From a checkpoint of a small transformer trained on Wikipedia: 4.32M parameters, a variant of Muon for these matrices.
Each number is 50 + 15 x the weight over its row's rms, rounded and kept within 0 to 99. Layers, rows and columns count from 0. The size before them is the row's rms in percent of the matrix's.

# down: layer 2 MLP down (transposed), 640x160, rms 0.145, rows 112-128, columns 40-79
# up: layer 2 MLP up, 640x160, rms 0.141, rows 113-128, columns 40-79
down112 052:35 44 52 67 51 53 47 41 59 73 54 50 51 86 53 48 52 46 44 35 78 52 38 51 76 57 49 69 52 42 49 36 26 39 49 70 60 59 59 64
up113 127:51 35 71 55 74 41 45 50 48 83 30 59 23 70 46 45 33 40 78 53 57 27 69 35 18 55 55 39 46 43 41 50 50 51 54 63 50 36 36 43
down113 138:78 45 59 64 56 40 69 54 30 36 67 38 44 35 36 28 53 50 36 63 69 32 26 53 56 27 33 57 68 43 35 35 55 39 61 98 42 83 44 58
up114 084:80 74 51 48 58 71 46 39 42 62 38 42 70 40 61 55 22 33 30 30 42 58 58 72 40 61 29 49 55 86 38 48 48 60 64 39 38 40 57 52
down114 088:16 41 60 44 34 40 45 38 48 51 48 48 50 49 46 37 75 77 41 43 66 39 15 64 55 61 67 80 42 32 63 44 52 35 42 29 51 58 32 54
up115 099:58 44 38 56 57 57 34 46 50 40 25 62 49 73 74 30 38 65 35 43 54 41 65 67 86 61 85 44 41 30 53 33 60 59 42 52 58 22 42 79
down115 118:76 28 59 57 71 66 35 61 77 41 57 44 61 49 47 55 62 45 62 50 51 54 42 55 73 73 58 58 48 45 24 48 45 60 48 36 45 62 74 39
up116 137:73 49 56 60 55 68 40 66 55 59 53 46 19 52 62 43 48 59 15 38 48 80 47 46 57 40 73 48 49 57 66 22 51 57 47 68 37 55 36 74
down116 133:42 47 59 47 33 66 56 56 55 45 49 54 28 70 60 46 53 47 75 59 24 38 47 52 62 56 01 66 54 56 43 54 38 23 63 15 51 40 37 34
up117 075:48 17 61 76 44 61 78 29 37 71 46 58 53 52 49 62 71 26 56 45 83 60 57 34 63 23 55 34 33 60 55 50 77 53 24 51 56 45 51 43
down117 076:44 49 81 34 60 27 37 54 56 49 42 37 52 64 34 49 45 71 33 41 50 39 48 72 26 51 36 28 69 30 42 62 38 60 62 58 25 47 41 71
up118 100:66 59 32 54 52 74 68 68 52 74 46 45 56 68 17 39 28 45 56 47 55 30 23 48 72 59 51 85 58 83 42 55 65 70 71 48 46 53 37 09
down118 100:38 47 75 49 46 35 35 26 17 44 48 43 48 38 60 50 60 64 79 44 56 59 55 33 30 48 40 21 45 34 61 46 56 38 24 54 57 45 54 69
up119 099:53 41 77 46 57 38 79 52 34 22 48 54 72 55 36 84 46 33 32 48 25 34 83 64 65 29 78 31 26 12 31 54 46 75 47 64 48 61 42 66
down119 097:64 53 51 51 62 53 54 66 51 41 45 62 65 36 28 64 83 19 45 54 53 33 76 57 76 58 59 43 19 38 52 57 37 36 37 54 33 29 34 63
up120 083:58 64 41 34 71 93 51 44 38 50 63 34 19 56 55 62 50 50 42 23 68 43 48 58 65 47 69 37 59 52 69 52 41 60 24 35 58 80 39 57
down120 090:65 35 56 48 60 72 48 75 34 45 78 47 45 71 37 47 42 76 55 17 86 60 53 47 42 79 47 42 61 25 44 73 42 55 20 62 52 45 53 50
up121 098:61 41 23 83 41 36 25 44 71 71 52 59 24 47 66 74 15 52 59 43 58 62 45 42 31 38 42 27 63 66 55 47 53 57 71 30 47 43 58 79
down121 106:25 37 70 30 46 80 73 27 67 69 31 36 61 51 61 51 38 22 19 51 61 49 38 43 53 43 62 51 40 48 45 56 06 23 80 67 26 58 48 52
up122 086:32 56 36 55 90 60 46 48 51 70 86 63 63 58 37 45 55 46 44 39 44 57 46 41 54 58 58 51 45 42 72 64 62 56 46 46 76 69 53 49
down122 081:43 42 45 34 38 49 58 58 63 48 25 44 52 80 72 27 47 59 58 50 53 44 43 42 48 43 61 36 58 68 54 39 28 52 50 52 21 38 57 53
up123 103:62 37 27 50 49 64 38 60 70 71 52 61 42 31 58 33 23 56 75 31 59 41 36 50 27 55 55 60 64 54 26 49 49 47 66 59 48 49 52 22
down123 107:48 68 63 63 51 51 40 55 63 27 64 38 43 66 38 81 59 61 61 61 33 33 55 69 46 55 65 32 38 22 34 53 48 60 51 48 71 28 50 64
up124 130:47 63 52 92 40 44 78 40 50 64 31 66 49 45 21 52 60 48 57 39 72 48 39 47 44 74 16 68 45 57 44 50 60 45 31 37 69 41 52 35
down124 110:41 26 52 18 31 47 05 44 53 49 73 42 41 73 75 20 59 44 47 57 64 57 69 70 46 30 94 57 71 63 57 62 43 61 74 60 34 45 57 68
up125 130:49 71 30 47 61 80 65 43 50 36 58 25 40 71 70 37 43 44 41 35 52 36 56 21 52 74 61 51 76 65 28 55 46 65 60 76 73 57 43 67
down125 140:30 34 59 69 45 50 50 58 74 27 46 61 40 84 30 58 71 70 86 56 67 78 48 54 46 38 45 59 49 50 40 62 41 56 49 22 68 54 48 38
up126 101:44 69 44 35 75 54 63 40 55 38 37 35 39 76 61 55 46 41 55 37 58 30 52 40 53 31 63 57 45 57 39 66 62 47 63 26 75 79 50 30
down126 114:68 40 62 54 45 83 75 48 50 44 53 37 22 36 59 27 79 39 46 71 38 71 57 70 34 56 43 34 43 62 62 87 93 33 49 22 43 74 37 38
up127 054:36 38 31 42 19 19 46 32 69 58 51 32 49 75 42 38 70 55 65 62 32 51 42 59 29 48 60 41 30 62 37 35 25 38 45 38 60 45 44 47
down127 052:23 32 45 17 55 18 45 73 37 45 49 54 39 59 54 31 44 83 66 54 54 34 53 59 69 59 57 34 31 45 57 51 33 47 29 59 70 52 13 64
up128 120:34 40 58 79 40 88 37 59 30 66 38 57 45 57 63 43 36 32 29 52 61 42 53 56 52 70 54 72 69 38 55 40 53 62 48 59 81 42 31 25
down128 123:92 46 74 32 43 51 58 53 72 43 51 44 65 50 29 33 58 71 63 37 32 80 36 52 29 25 57 51 42 57 32 62 48 47 55 62 30 65 51 67